{"hidden_size": 512, "num_attention_heads": 2, "vocab_size": 8192, "norm_place": "mix", "norm_eps": 1e-06, "rope_theta": 540.0, "qk_norm": true, "tie_word_embeddings": false, "init": "orth", "learning_rate": 0.0044, "lr_head": 0.00464, "batch_tokens": [32768, 65536, 131072, 262144], "train_tokens": 903400000, "max_steps": 9640}
Each number is 128 + 32 x the weight over its row's rms, rounded and kept within 0 to 255. Layers, rows and columns count from 0. Numbers have three digits each. The size before them is the row's rms in percent of the matrix's.

# layer 6 MLP down (transposed), 2048x512, rms 0.0134, rows 1113-1167, columns 0-127
109:113116100147144158153089136153078125163131104147160163143110155087144132118138166123090156140176127127129142140118155106198109106103124118160148065146149121162157131111173070116112083136118170124170151131134141150149122149145134128198093118129147136213115209064092115174154152144111128133124110138129218105177175085133101087118199119149083152106108159131149134143161128117089187136125
102:165164103132130093164134151119142136052118163085184124170131197152115157113138071111088129109162142108132175148127135103071098148139154096170109132120128098072136124123071133120117139103138136119072085124184128087160130102098112091129126085152144189114117146161112123128083141140122133166151154098143126072121126091050143178142072141146101126113135140135114071134088165137138157105112
101:132163118155109200158126067151127151101209070096142084109162082090146043097136073127144137133111134157143117132124104126114155149148162070129087090073144148112100102088051156149075079129102148158122108100143183121099158169125191168078113116157132141154133151137125090109096077130097118113164163090125144116102129170115130156122187131134146102127152112185115083172162149150139165189122
099:079152146099086120114103088124123085144173116132134156112165120119123077081136119133086100118088146139128133110182142150113133108107089143075106177134120077100118074114138114137149144111086115103148164146131144197168083161124105113120135102138150145135151064111145125127179150128139116108122087084154102121183146127122091145149109128152137084126130096155157129098149141060164064094127
119:108126119139125185103156115181094121105142158147087122083182133182128088109135122100123077194179111141133102169117104111161070133178167143110146171193127097201136196160158126115089121145154170118106101091100154147182124134119103180114098153124146097180141157134092144074110098145147120063116156177148133129181114130139241135149162113070167152169141157139148073141072190152126087116135
098:129121156118168153112134160117200076121140085179156085087160144136156108152116150142054129092114140166110130195114167139162112107124136130069136040174134103136096136041102064174115070132165130134122248064118123139135151182115173200124123176112144131142105130135155059159114143107118134116119151159137111127167163116138212087118125115094065167120178117067053139107112148112106174159135
098:090091150101210130123113114184151134146094121130145121141114126166156111094151092127120105187198136117108165075144080111133113112163069144071128110151162186113143143125094140157090176156087131162084145055132177102137148129135100106163092084171114202169093107130084099119137111159121092101111114142160072151105117136134115094130145079114110120120101148070172110173141109107096175136088
091:162084153119169134150141132091073162122158167177143120097128133095104133147134110113165077134099143114123160111089142077092113148177136113143119145095141091122125099150157111148130133120102197125101153102100178136112088113094117089125138137162125124064105122113063072082090140116138124097108164127176113089144109181051152127113118108127144155186179151122154061123133112079135077127131
096:098065060114127160147063123184178115122127088111134139151114157098109181076189130080178089124110159105081103106173123163143075084114134126166152104123126173122115096083138106162122086106115162142156110099118145177185155139118087086135105072143110152139072140122102110090166134133168136168113190111152115091130123157101069120102146098116103213097098159149146080131120131114162167126106
118:083090197150127157081167120121143149104139164124111132127110109126088111104134142169129122124143132066087143101161163098123033094123052143187124132058192119156099174135115161149169134105110152137102170088190128067155125146113157134102115186204172127081100102082152093159100144148123141150116150159158177171109147105102144104176134104168164116147135058134143131104128129118071104169111
070:185142120149095137071191122178161113106132143110097192110082119135163160110149125114098089150142109185134080156139099102094137147146142158170101100131090114140168182140114127205131139086131098125148051145128169116092133153075102127175136130134171119129127147071107123173076132076121133142147099152130138109074118095146246137115095116174150077109111165130098144100088166097141146126105
094:112170110142135141146054162131146071122075098121150086103156146074042139154181114158105109132160093107154126135078101091138134127076105092110111197118167111133100120130120143096159162110131136121182093075115159162150226089079123068180174152111123142075150123136129121155032162134121144204150167111098141077068138181134161075138102156129067136172132116156104120193115128164113065121146
103:220107221057117101111065122166163171162145071134075118155122163104092126167117149131130106142080117146131143119116166177155108102137151144136132071106141109148121075096168128117128111101148111099132126147098157134151111196118092153106197087148146164134142069141114111080140134143175126108153140155094093147118157139159129112166148128103133091081094101152150101156133169138135183161131
090:109164106179140196178152138085147122144086123176062123118154123104113153141082104163106114125137136161146081108130163170111107113097123141132138141128138103119114132105050150163102112091144150133129132065156142069125146109172142110101053066130150184087131095132185102120134129132143123112148152114131140131133145174122086156127126134114133111147124146122118128094122036075160155144129
093:112108114153120120173149071101180099160156057051141201128156122153149156141146125128133178134057131152107122135118188106154152145147122124146143178131080109137142158170116150111057099128155126149118160129146099111130198051162114123153153096149109115113122112151139132129098129140214100154147072113132054138064104177102088090148126048114129123112177188141165074130112085216072156025088
103:093097161067108132096169138171073140146148110112160171134122122065123083140136130143099119160139119151122156133110186164089110151179119136137127191126147150112158132138115183091117116131190135160133078161134155133123130173083085125144117132131140150108191119115152064099072127123163153099094212102124156091143145155112104140129104128130103100115121159068195127156112149118143124212062
100:131126149136150128146102082092130105085142123150115138185120123126144136085138139080151113149103151123135186142101156112110126090114151134178137188098132097118122135184135108152062161136129129115153100103115172132112162172111182173162114055117169198157139159092145078101102116081156082116193161125154142138131125090070141079128105138138076141131169081155103072136110162149106161132182
101:182119100128146159115100115126173122187144093165180114106106087123112059138124157124176171135096168157093103167147149146106086121124111208116113083171076185159179151115132150108111103115082104160120080072118162132110115126079141151119158125113117131131164147158157173104155032128130136139179118131159129104117122136150171136146125164095112138177132138142163063153125061130175132141125
103:108169157100149110176181104121213085106089099102105106103116134171155147121163118122182114186041048138119129101104058145134148153144149174106103173102155172136107087100127178122125117128173085170101120092105139175097149089147043209129087137138061106145123150106120137118167173138150123180159165104123127101144133139119165117129120056148104149170163152078060064089151146072135120214150
115:142132071102128142128125079130111180070153134155088113170114146191076112143029095130106140135159093078063129167145163135143132114128055113061119162059092157157088116162168152122167058072129174075139070165126121118079187147080151160178112099088113088143110142121066146103147116161112060122153141168157128107101061114158163158130157118134107135124083147119181098103123115155222144098130
107:153108125114085144115124102119129072114116108182064161082127078098136108152147083109118140133116109115172151125178122083132150066150170099161055142100135197124166061116128146065140114100162148131093118174141149121173111164170130176150184123108151123143093106139151093090097129121196089060136133120133124182142151138045110114144149120136142211135105093082135172129133174097098087086076
092:144152196110106109122087088136070108110134133166110126068080108218072124151152113159195097134166155112165092163103194124185077190128074168152159129166105118156144070150171140134103136124132137162154106143171150141165182146148134135070092167094094103181131139140183115142213141158170179101119104089110119102159184128165120142101117098088104143148114176137161106134120111110170179138154
109:081117151112130065109133105135148147145097100170142137161109170145186116140160118119143128205123160121125086139086204131124139155112144112172108111139158125133152130128103127117148149120084142185122154088177142066082162135117129126105092142149050084125213170189055123138128166173141145140091130166197140093111084176111158103130115187114152155095071141085119119133130158080161046142103
098:129135135189087133148134117130154110102091103161138129095118156118107129175147130085118137136109166099141182079073101099136122164199089111161081166140192123147120144152102127065116116148113173154133214142151102163125161102128181143103123125127090156117094139170096097121163117083125183164150145139134138131169132161140062101112125149123200130141078070129119190145088079110141146139135
103:118071143084048152123159089171157073101110133104116079113117126149175086171114131031146134108114186156106121111116150096147064128195118120099146131162119141158118113171098124088097128122089141099117143137117190169170012126169147124153100104198135174142178137161123178141158086113132108146116171139105127149104076052145188127122124116105077169150103108114132138142142138089116137101091
097:159060139145127103114094124105142092155146111206170120137153182124101056106115051090125172131123076134149115115145148128130158108174130135093165164066124115128099096167103115137135141191082183103075114087158155205081079101138135092107142133145060116085106080168092134102124144089143145184141101152137099127152108121156183119124123101121119121098130132172115018143091122138178110185107
101:170086113099122108189132167137120171165094158146114136174185105132076103139159132150161117145121164096145121166115120135091160108106102162107158103180106113136186109116165139118110078118112097099147072132188118133181124116108170055131147078129101143088067109081145110141066157131195091114057122128153130172091097123085124116158113109152158143080163052073161164106129125104111122145091
100:101052119158130137137196140166108114143161131127144182162034176121127075152150107121182131112147080121080122180138147077117134042137091184109153150098097148091116141098178107089118085145171178112108090055125151148157116127102129185159142109139116142120138160145109132167099130111143110114111059062172131156184136115159098038067104095113090153096092076131155099123126129185156144137088
108:089151181103192065100148123140169101166146130098106121136110159195138173213168152106105140146061159102082099157131121113168143106146087131161091153099171122142177160090085093125123160216133183120082144114117117105148153129094130194104126120119120077127086060161165136166132099119065097146081175139128155074086170106114181109149176138114155121154162120099069089148127160125111126124160
101:128156169155180093161119107173109154169130098156137154115100080137103093176108151121081109128095105119144144128117109131069196172111154158129080100161106159128124159102131126118133105157146107108179093111158189180070157090183172142138103160136124119107121194141137174100122127138118141109183131142100214115147038102123151107176134168141135146102132150153081121110099160137118131128130
098:138109118092133118142157133140131098201179123149187105114128095133127068189126097102102149132117080150119119106097070179093144187108136080148123099090150158128123127125151129134125108161134112142103126151041152118144126140136095113145158144118113128138187078197170118127090189134206088151124133098114104138133135089152137118176094163199087092099201122144114135119138164158086164105091
105:150052107081182116149144144129119104143130124139101084129128195141182140094140171104139066166101153084120125142112043156079180124143127138100110191079178138078162160180121126148151108083150110128149160145106129094175120144146083079089195125121114156119132154087115118134144123163116150148147132029049148090172153118114043096154096108171136129088092118122138124104124113083127100125133
109:159113135057101138114094101134147136135092118117143177127143161105255151116143148116140151151135166130141115086055133112111164127148129111085138101139146121078127161147170178123112112166147143180117154146063132148073152123127120126161122132135185130155238149140143137118070112124129088125078142141151132186115147143099123153138165156162141134151173063172136120174131155191115144154132
096:157172089136158107136137155176093108129127168117170158103065110121103083151046175085102114112125141185112062163112175117130136144130123153114140186117126068109132125078117150138072158157126172136138149103176132051146125118090074121129168105130124114086152101139150103131128142135108180150156130127097139092079139159119119081112130189184131116110182097130118162076164115107139115084109
103:105146106145084042128082130128136127109114098180113191155124176113098109112115126133108157196178129156086141121145163153070112123123110151146102118168093140128190132102102145113114092087132141135132161177157201129119134136125114137132155162148126178184161077127118123137142136181181108174141143122108110123120142090118133142103122112105120071191110120114073090107065125128128179156164
109:159148120126174114138128124096077134120094155104134096156140067193135136098140153160118158158158132162077150122145095109105163129116152075212136145149089086147142124148102122150115157102128141072118166200173128130091102179065118158151174120094121168152191095174161124124131149128126104132144103118126081156134107114110155129145062135144118110105116123133184160150076106146117099100052
098:156103124100096105127120108087104082134135122131117171170084101144161128133151118120115134158124176140170174090107209179081095137119141133146087137152142122068154082122068136081142126110120189155099086127134109141128170180086115169135185131102160117067116081124168067092113179098130135143145126099175150066171117113162175119132169123104110176136092140134110075126116167148106147172076
123:110118090091157159169131132109119174109176133146083098147095132140114144141162137096158121155092122116125106176148095120153161100134100097122138138147179121119106111125138125182088160143108129139095192120151079159168176177092092121088086094139140154168131142141114091101165094101132086199109111105085123109148116089167108103166129107144122136110076148093095119139163104142128090098097
091:089178135182134127143175126118146162150109079143123145125094081110140204091091112090183130162084118087167169099156147068187092129142140110088144169172156123133117133080070149140143110086154140160118147116163162189194123132133106145118153160133097191097093093155113109106184146181109119116173175146047151140110196074096141165077133035102109119138161196116155108080101108174161133150117
090:172192123127132170110129125208123194113102170218108079124144136136159138130143130120140129175100117177122128109078187138119144110158125105149090098148118124191064130129120149126115128131144126161123108125142119048132094088135125142115200108166129112119095117100140130107156112155128115132167148073154112110061142101130152124059060054155114115093125128069156113122111186132111102151110
106:143128072096118118106086091058145149026129102119112142142186153128215109185158111100127090102109140170145087144119072112165118137094142174096126127119123147120159158101103126152130151154142114089131140162110126087123079134204096138125135122210115138154135124142130111105141184150119149163124132110171117143190125120103126097085151085149081172098133112131164123109131143103118153166120
098:176052064159138146117126188152129169117135171170154124108118104089114108100152110073163121024112116078118116183075077169105143150124094168116102172090137106139141098095124099153151098100172156042119163085107193136103153178115156158119155138097150110123147101137111130166077135129136146109102136149132091090027116066150127141122127155061149138179118095119167079053126110113164113121066
106:118149146084114127110175119125160129152195123121072151114191128192124136087128136142111107124123063098096137136096134183183137188116118159072174138170090068167072151086093113073151121178158104050116070112218152138152170064114142150114090107154052189154134104113150186094117076105142089127145105119130120127127156136133078149129109147114104112171126112174114165161136128117118139129148
097:121117175171096098111113158102121109194180134133159049097122145143165106182131131104140169146090078122092129132100150162100180080181085120132107196145110130144103125117120114118067141157135107109120144100149091127115122116116197128118098094135138147117179102093138111119192150140146111059154099178085159156127142124121088083097160107090173141166115134115109129128103112097133139153187
106:106184134116091114028113123119125078130150134138155142102145121116160078135120094121078088133143109062090160144091110081101105165118098088092131090139074147148100093169136093095128151153180102089115109102122111120182164073175138124147158168133123125140134146124117041156092144134110174107108151142094094147122124147143145100139121066084106154050118116153120122174108148181145103018132
104:119165133128118124143149148115141104096149156018132147133041131144172137103160113183111051167150088202100174145127126153118169142130132131149103224068151081167111083123170122098139118080146123162166125092125136120106100103181169143108068166081094182117122155136131097113118153139137162108066115108134068134169113125150134182146136219068133166154102067122188102149184133149088119129166
112:100100045148146153087142166146177124096122084074152096102128074151137124164124109113082156144107104142126102151140080061142122167112088130134162129132084078138102089134074166186140103158122096128109143124130099116170110093131135177073116128129140071177130149145114184131128068161168108089157170144136101171177132097163141111145075128166110086125146121169075120093158142110157176185083
090:130158137122182127094112133142086165123170060148134186130101132110192169152136106114065203113107145125093112100096144112120110126138166167144120072113142157135077099088129145137081152101070135115082138108058096122144134111105177159121117123108163093054063095122143142057170128119166133124082097149138196141130116155161127155179111104166150143146137130109125131124103107164174126098064
096:096146153168117159079080086114100148149080156101139103097157070128074142122176152148098131193145129134063098126185166112134137180137135208179125154154136165060070159084151123143133103167171119143120056103093150097122151100120158104124134128104098139110151142140150131092112091107138124131117145120119178166141160132141121110138140095127165163049141112110114195168105145071150140141152
107:117134183123177103157157189133111142104182126075103148143185075096138130110176125126136160116094175166141095076137133144103140074130102187110169076150106148119140138107144122137117048164068162123092131118194157167151171146137120151099137115117154126166097104108150133063109114144250150072167115135078070131098144158127165155116222154129125143163163142162113165148150098099104095160121
093:101130158143116164159197099080121121169074160113088131090146120139121145196125110175107168155031103130175147143133095153092119125148130148136151123134144136081148105093111162158143133103111104125130125178255128116180081142095074097102112196127124122128145098157166132092135089125122148143101167100142130124174106094158130117175128092108173123113128106153146124097190158138106150093109
096:078134135068109139162140118142163084162151148103137064158094129092108169159084103099078164150085075142149102171112132084212104113136144120150146140151138126134161170150029157054131206134158075116144149140111161131101120160196131170136089121087130148151066107113120135145063091104176165146177144131120146145160145169064135110220086090112063122118094153158161091158088205113080157134123
092:102111150142108097081147103031166123168133187115101107148175131124144115132160074132123090133115118083102070134121108141152192084115108106111132157110176160149159092123114147136185144161076145146148083122129099117112106146105144123077113118089118136140166149153164109114089117145096104136123108172126134162134101122162121134132134106171086108127156153163145099136220164108150131132088
099:128079159127161098136110113112124146145117152065093114160096146112199154108120146143063128106104111125128118139110139100144111084176123106157120156160114152131130075113138154205106134121179109126164129198174121096164120089135128138172103093107151135068086121178145108142198143200070083053141149054067141111125132115156112105070199117129083172165067209139183118103131070111155158121146
090:109185128088123105128177129032077095184122118064133104101130125104096167111087142099109091145142083161052084130116196066152133123120161128134155131101110114130105133093135152110181127133142122119102102143147135090136147173139131121052116139087146103120093103173127137097148130120088127136170131118121120041123129111199068087157146101130111124157175061112138154111153148093126126122104
# layer 6 MLP up, 2048x512, rms 0.0541, rows 1114-1167, columns 0-127
099:129118105159146103140122114110105050150168111121177132139157144155119167077143116166123105167188092073077109081118166132146173137072125101112144103129162099135175135164146109115064134124140121128120117151172150109124078122118171153138127088157169142116166157079175147149137161147128125131181123112140146166037119157147148132183112093096093073115168146151109087168142138128159082144082
097:140123121170137122121133177085109119128094083095159153112169134133132146118106185048127147119163118139130117118189094146153128129080101114170141076131074104143135098201124110053099139134107128160167166205108114210169159088079104123153099087090102153056121082099154152139199147141148172114142141084119145125135208116088105076126151156056107128125144142139138145166120065120165119127171
102:113137132139141141130180108189146083180108097146195146148098141151127149097090124127129139139122213085103112119142115141138119144171104164130142121118149108119109139152105136126142171095077125133137176144101102163137107131096146079137114145127087068158126103143109190100122168197145152109111135100096041116127136139137140121160088138110124083068137060161099142125139119102109116170159
111:137076179142128114171173111180128161137163123090080127100064133111128169111087130072151126126139063085096119170136148096180087076157145136093107182142113124078168142123174129166122157154096056144128171120149125134121152173118128090155145101108127100113115120143134125128157152125117168084098088204157118170187132069138155126127062146129097168060107143099107143125140096162092130137113
101:121140141144172099124124139122182170128170135096155120125168148134172103168141171082156150107121159111143137092144136092120124182150104179087126070114144107141178165146077166121168087182150113146143150106153128103118173045160160182166131128159080130152133171072116107154129105098109120116158115191153062116130093107108141158109141097120179077082191101093106104113108101160145186105082
097:118143162127134124099131123044087131124182145186100101125128117162079142172137109181169111121137205134123174162127136151137149167084162170139130138116096165109118120117181142125114152057173083093204130114124129135155128157123190177152138141115176157149130183118101111130115140126110141159105120104096165132151179099100123175091114209108121133151085126198093130119129084093175097111112
090:118183099111091124123089102139118124089147137122144111109116192111105148042165098126117157158103128128095201098122166208107164145111162193152122119078126191154165161155076143132071141140164116136118125170153114101122143158106180218125125127126106074183151171169145136192132108129131185116139093173171052082130136066154126136193085082168124195124136078117155130079159163138107144116116
101:105101139129173132152098093138100163129084116176096142064089158137145167120106131077146087167224132105088162152171117107144136176138116112156096137191136109107156148173141138097093086112142140110097165148155184112168118181130128141152113149123145139180135155130090195176124223095095125141163090160097147053139159066096171132101160081150125183158189161137148128139119158118141122126151
117:178100114115194125167130134130118152188119117080142123143129075114159032126186134167141148100094099113110149103079130125147152192112169133169165178107146073114195093101111164149109101099073097133134180145131163181095174043130136140105165096181105133123109083104167123107080195143142108184118168141148152068165135139093147157048097150160149143137142105101190111118069159102149131162095
075:125139101133140140131102176130150087108152106161082124145153123150161096150134123097130148152092090099119104157149146041140142114117100095106188178113128115153117121122143113098142143106206156184085112127146104175109128119099160119132140125125050159122100141182129124150106160123153145128094150113121132174170126162087131136115127122113120068115098145159152069133143103094104134123095
093:151162141125145087167123115111089179116155136120092110197140109156154044124077103117165179110160130131097136101112117145113141214150136095115103177117107126176120121066128102089198126137100141152126153175090106108155140153098119075067030148132170122162127128154143096138093120153078106210118110107092176155156146117101147127180145112147133170152080198115149153084136105138189093124164
110:127063088079121107141150108122132131116093121130170056098117107189192145158121144111131134094131116084128145123149136123142138165105109184165113085112085095123148040100138092141118138094088132141122172114118101121125109133156133137128184129178126178109123110123153132148152132157120110131184091103179152165136125069170096129118145145094116038111168162123112193180139204103149188093136
093:142151091128138122190159134138157143084103139160111164104175142158132116068133141128128098101058147106178122085129113100173179102140142104143035089120117105116105090123127125137108133094167096171128059138139111129150085123158134102144074074188064119143196134185124143084115137072139125125111104147139126112146164148115132101062191137104137136147115146167121114141157113085166126148082
094:167137127104036026134105102109170119161121097133125160135087154077120117172132143121094147105121117116072142102140155091150128109194136136106127102177138134122146142140146151164156155088134115144141136117134059133134164130162139143125117078125070150160143123117112143123137139099119167117153076137051054131130127143147117056134137171085146141090128148192093111092058086130083126114083
105:151097141122162144149116101109109121162123162193129094103108150120135127120111153141128123064134122066109154112161180091160169148091096090106152106088079150161182138151091051113102117149198124129099119118013153204146125048125087131209106115059107122138121068160132108090122147118113130184110069121177142124228102145126117133128120116113149137117143118079167125130149181044153091113103
107:078139114135148152125112121156138157130123133143169184144131168094109120134060138118138111118116121139055059133095126061139126100110133192111167136123123138086157100118125077085139111119119131195173143189074132092113094121150100049167132119131091133159149097142168160176082144129117115065140172130096077129100100114116074111074084183139110093127127131074114096109123160158182131106102
103:149163150074108067069151074117100175118141067118087172154124115109117094123134152173176137095084189124135123166194182150072128091156143099111115070159188121116146114091117155142141127121105121237145077123111102085162127138117130113172102103124109147156185100071122162151103148094116049109151181151172152108100141108116160100143110152149132173105107116146121088123198134149103161067083
106:071130079145116113121152149190101171122124068122088120113134166096135176141109147131172101193127120097094186114126126172136193146164139151132150167130121119128186105154040087105113190102103112135131137201085097095173131142085165177105179091081114111155115090098130211075161170065154133142141055093136088135124188182153108082116109129150095141138108131102120183104105102122164099106117
115:106101082136112107095134080156099118083130184183171153115124125097163169186113131120140069146119130086100167110129174156119100120132057137114061165146086145098088069137109083167130139095145154112144140144148142132058134150075107122163104144121107061122134152098033126141102142143146136096168142109158122143089145172119101179101118117126109124031185149149125107149179130176152106139165
103:093108119104119161131148108124194114089076141125154199117138125133136133155160128152092105124097083118147134139140086125182086154097143137108118102099152104132140034170121170144149111157095105136124156178133161117098172144111091169172152154190085159165146129155130092110101171094136115098108084101177068137177126140149111100139125136082109090137157077101132087127160161155187127112119
099:112092158158134120061115154113113064150086132092163110154179101072144076111144091115107082123139189092100121074096099136076127164079084162114061148131101119154078199181129082152181104149084222100172104106132148107139141165057142113209107154117126133106177152119153118105104123152149112146196194089103093112138110075190113112118113128108105144116134101081155147163148167099113174093111
104:123126112125128091180175119130107188138095126123152158107199147199157186163111096127162126131184072080054154220199157155185122122116114167090105039161179116167121113122132141128073075085160105114108049102140125119070120124181135160177145133075136120163156122139182101177126131133100085156127061098101202141146086131165173128117104104084106120139108086084129162079132115114124114112157
095:085128167143091139163127129139077129139151207107112137183113114164134132137101127137116085157149173195091129172161147140183142195124091097151161153107146122152138139149091124164105103116111123151117072164175223142145066059131174125087135144181070111115119090133115043080145150140105108121164095141141123067152134128143138222213140113073086186085181154127094040136100113143107110105131
103:160191112126152195086106098120167165101090110167101116127150171117131167102075183093087041137144128128147120137159133133128160116101134111144165088092144103140112095116160153172149092151108073145150138188105141153135162115106121128133073156171187135098168157190126161162158105112166094110128072100155121084151153151141082102069136146149114212110112073137184154102095114170110158128111
104:104126103183152112115097133131101115090072151127123122117139134080146158078145147101123133092126105158120075123118120196102130159133126147179171140121153139126109172063143129133029154087053115149129152115143117146119091139124140108151104102132196116151163136113177112151111139105132115059122143106112171163142102129131121122107131163135113116156144129135135083145097123140151134102151
102:154133096158094185108142134148146110076108131151167122166136145131084136176070155130105140125137148136107158116106157113110089095162104186120125071085162102137062077188046082108180116143087079198141109146124149165147207159145116106154092155202102123130141159106116044143127188127116100160162178124147129093104141153188155152105130198138105143142124141178112148175121141106154127103121
103:155121138147123141125120106124135109088132123161114139077073159158118127152125187164150150083108121116147103096131191080152117139080192096079113101140097045148112072157119128099106122073123158097053112105109123126168086098111073191106076139147142147178127129153120075150078118124103145133162174146139168118129146127102179174086132095146126108118160085119158054084121131125093105061093
104:113128097161151090148130090131074090112179106095144123132130150160130169137113170157088135083129150128126116183117136152101147129060089189094114133129126169106119124170093116162123122150148136136103149119170114105146136105118092139073133124123132132135162086135086071072114174114103158173119193138170183104160154128118135208117111098105162093177073151122052088164114100132161139160130
105:110133148128059124142144100141168128094148138107141149152142112169096155201134147107132148131126129151111137079128100053137103124157122126158127146172084132154114109188061058149178150164105139135115104119089154149150093079124191150119135085121147162049192125141081074181133159125130080141161104133127117108158102120114102115054064093132103140152060114149133097142125110133179143083081
102:156133142151144108118164136150108032175095128136087078086108127126076126121148116133183167112101158112094093116131142098133100136132130148183147118140129130156131117090138164181191168092088153145159100176096076138116132154168163145103118124086041134151194146092132093133157135179164108183159112181128095160087117144152077088130133160154129053125082162203160111168110175074131110134085
103:090175127139100114172093142112148108120094133139093102140117161113109158134156178130174169131118105076200117141112142205198167152119187151122147125131139114098030114093112096098078089073132103101129116139146125187088174142154178133157082127135084174104158152130141136183143136139162121110081143110161113115084124123124128107106148142087111152111132116129076114165093144133103110128163
098:111176113099122107178167162142096140098213170153143125141103179104101135137092173137119130167086072110091158088113150091159130177122111210160179160171128202108065111112153186105072167126146116121086125224152178131140143076077118112123113153084153164104154144080129086204166147151092107112156126099125132134106100119135138143111155138144167095143080140124111061121140148080105160138039
099:143107146069126147099150136121138175188131163065097157226101097159159151166089157099134123131090139122104136089080185147124122140107088147147122091074193185108085138086110154142143118112102142149126154191204118121087085109140077131175118148141137115130166136118172198111085080151057115115120091111119145094091154153168126132110165153144049151074122152140213140114112155093117225096123
107:160163120081128129173147126152144125137084145125135150212152114097148097160099156099141092175119191170152198124159154175078133146113164133092090115175060057124171133138083161115110153125139095152143141166106140167165150202116139115087131163138083053147191132121134120135169153096168150138103104041117150174109150141122128133100110170132115176090030194102193176120146137115129120152128
110:120134175144163107180175077111170140157117113130143131154115096097100158143185182136111115165157126116073159156178219093146126123148164090071180142144084097139151121140063127192078142154103135106120111073152062158097115124105155136132099111148124173070101125107144082168151105130128144192144124117104119150128180131101125098105098121147150137130182102183166083107136103140146164115131
098:079074164123068172105105086084148073087149082157150147135092192065130170101116157120165170138111080169137136142157129178164110150077148077162115132158133139089177129098154127133139106147151112081164135111131119108162111181131124067105148136183118107107074154161177101176153100148166122039099091208079105081172165155160115125128110099120120134076073104180110115150129095152151140117155
105:129134187183180129181132118136145170124093132144170117103090155099168130125050080157146086188180172143152124144107054178128142131112121176103121146143128176151109158133104135150141128144104164123144136126137080094163112122035112129195120110101105121091170109077111097096143056093149115067113152087133149159110105101138102101117143146127116138054112153153116127164106080152125101083117
092:128114145144159090138142162112131147072114173114110115130140122097145202102137177101112133113138122121122161075077106154103084118110142112069124168135079147077093120081121108105157096069155096158148176152115136123135120126123188116000153125077116072147144109147122115132169071113210108065103100098246122101117068140138118122134149128129132068138185163150097089173166131219091166072151
094:093159110170136126079115140101113094152080134108098091124119151119163109125105136105126128141140100088150106168125127079109143179162136144094160140134142163128149153088111156133155135160154096088172156207129131117069148199125122132092144127138102094090121145086186110131097142153138147142109170114093119152150125101096062216117139157097145127064096144186152118136104179092188112144068
100:144165141126135147123077182091146074091117136118195132138142165138104120157127206140127109157163145137172090125115104126104048166097114130094112136117117076123126135109071109169102176164136086112081142140135166139222173038084159106134110096165163176137119119164130162109104113067128131177148170098144126160143138138114135135111086137133154106141196123130138090139166074117140120118088
102:173124181119142130143137061152075061171123120193125117131123134121076100119108104174076119114128128128145155146188170081111147171164140146140133073092140130131125115146149116196137092105135124139173132102112160158133120070139193133155097162106094133082130156065165094070139188125103156170132112153183104163157157171071108132137140054080088182128095113157103130087168105086219130126126
103:105133128062121107102152087135090134064159102104076144133114121085062104127114133173134180106086153085131112131121099134152119128177155128140094114194121109151113142088101099101153074097172141177084115120179161155116161154101108062191105089144088096147163117079172137159119083088126128152131099108159119159110144175103053164182106141131116116143130092171186158127111158115122151226124
104:129130095090129173187144131104176165147186148110171126090150157103154199113133149128088141156171140175120174115154123143090135102140123143114117124120152126070171149188159128121074120057034085054093121145117087142181136130156071154110101140083162123105097174116131194111113200092134108134127124168142108122084123129136062109121144148142091141148139166083155121161159104136104122145136
107:134168090137118082136147090064104067085084141127157137170084161180106144165101118136132145071135089097166125136121130128144126174086156128164120107181107145147135158079090143137111129146160150160116168116144187157174123068120163112095157180126147070046120121095191121101122130143107119174108138124121136158194146104134072067144104115150155099066088129152161166134161185126164129144102
107:077164135151183074156112139122070145161130154102116110114137136127191147133069131077109138112196133120055194157157160132182167127125146191108021158060128170146176135122106132143101134117092123144160151154173135184136103127185148100157158080160123106176118159159147162106120087132144085114127110163127169048101105143096144104144165111125060165206109079140187122151146069130114116105132
109:133140170163167116092124156106098140145137134158196133138060110080147152172151130097135099141089094059134129153113090088134078160188146104107149127130104098192117158119126131122164108135114117146097108146100160113139182116127178162077172112125118114119161132100143132132129158136170173162125148143146104095059104106103181087061098173106096107062135115081187176130129091102139069134129
092:174117145123150115118109155123123154133094056139092157110133134120147145081103076099102144143117101185096169130142102118165146145105159143178127147137119137109047109126158154154109153186076149141183116151122067153138120159108170126171183058143087086134059116134133162091143130146182109189214073134126111193106165161156130110210121109122088117158073122122148120125147163105154159131105
099:112133118078156171145087163169125178183127119080126180127186170170192158066092175169090171090172148104175107140088141138127106128156121080103158089127153119121087121131106106162146136108099128089118139135125092088114088105145152144181131126159139073060172115089128061109125102139104147046153123117120085129148111143148122113129124213113097084068144134153126107094119107116148122097135
115:123127118147128096113133134141088097135117140148082166153107152141191111106121175131148195147150108095124179203175168093129139198074151137144175079163129107130076162118080089148141151137123136151090151112098081163085112115160165114139131130172125137089153158036121145173137130105083155151130101162117189147175030164105103118147131164138158063159090066107152108106137135164127136149096
085:141204126155121110151120180158182077131143079173150149171111128094192090113076102162194157137110110125130161113142138151115139127119098124137100107135137188157110176154092139179123071174169132079093148183104168105071123087110103113101102115165090145131058179139064132132103127094160114148132107138110161134182151123131189093150156161151139087126162089091156111174132135156143123096071
101:095089119129137087125101119119103107130130142118151042127164133128149057102123162186178114048154181107147138125127057148150123155098090139181156108088159139110154078126134200085129127105089131158130081138122129105181090164107126103125135166136097066140104107145164131130215077131110114155123099144144156130144136121144137125108192114117143122102155123133162172079083075133113130126138
089:156141164137117113136131148088126111181149130144104149169146178134153128107113152136056113102127168157152141126126183098096109082145084118129157107171176083131205105102106184082130109112076146125122112137093100125133108127115111102104107098106111163180155141166094114105106128154101093142103135108129148127110153099133067116110119168131122137132117202031219159083123152118188090114165
100:038166100105139082121072191155122075124175105133167124126104126136148127160115183134142147124146143102140112143172128144137131098138106174141116107168147145175119127123155101170100126121139124132121142139162139191097108117132104153192112049150111153115072114108151157119129130138082063109109200090125152121093176218106175132104224182138155158089134115145147085134176148125170186150076
091:143138168095148134096086171103154142131159104107132109158132162114105126150183115100165151166158126147104093111162117098145136094127081165099129090149117099085147159080129116110143089106153169141104144132155182113166128130183128127123123131187145216142080139084179159222194115162142187160187216161123134150136169135191080132113089101113092142128099080104113086162126103137095133089123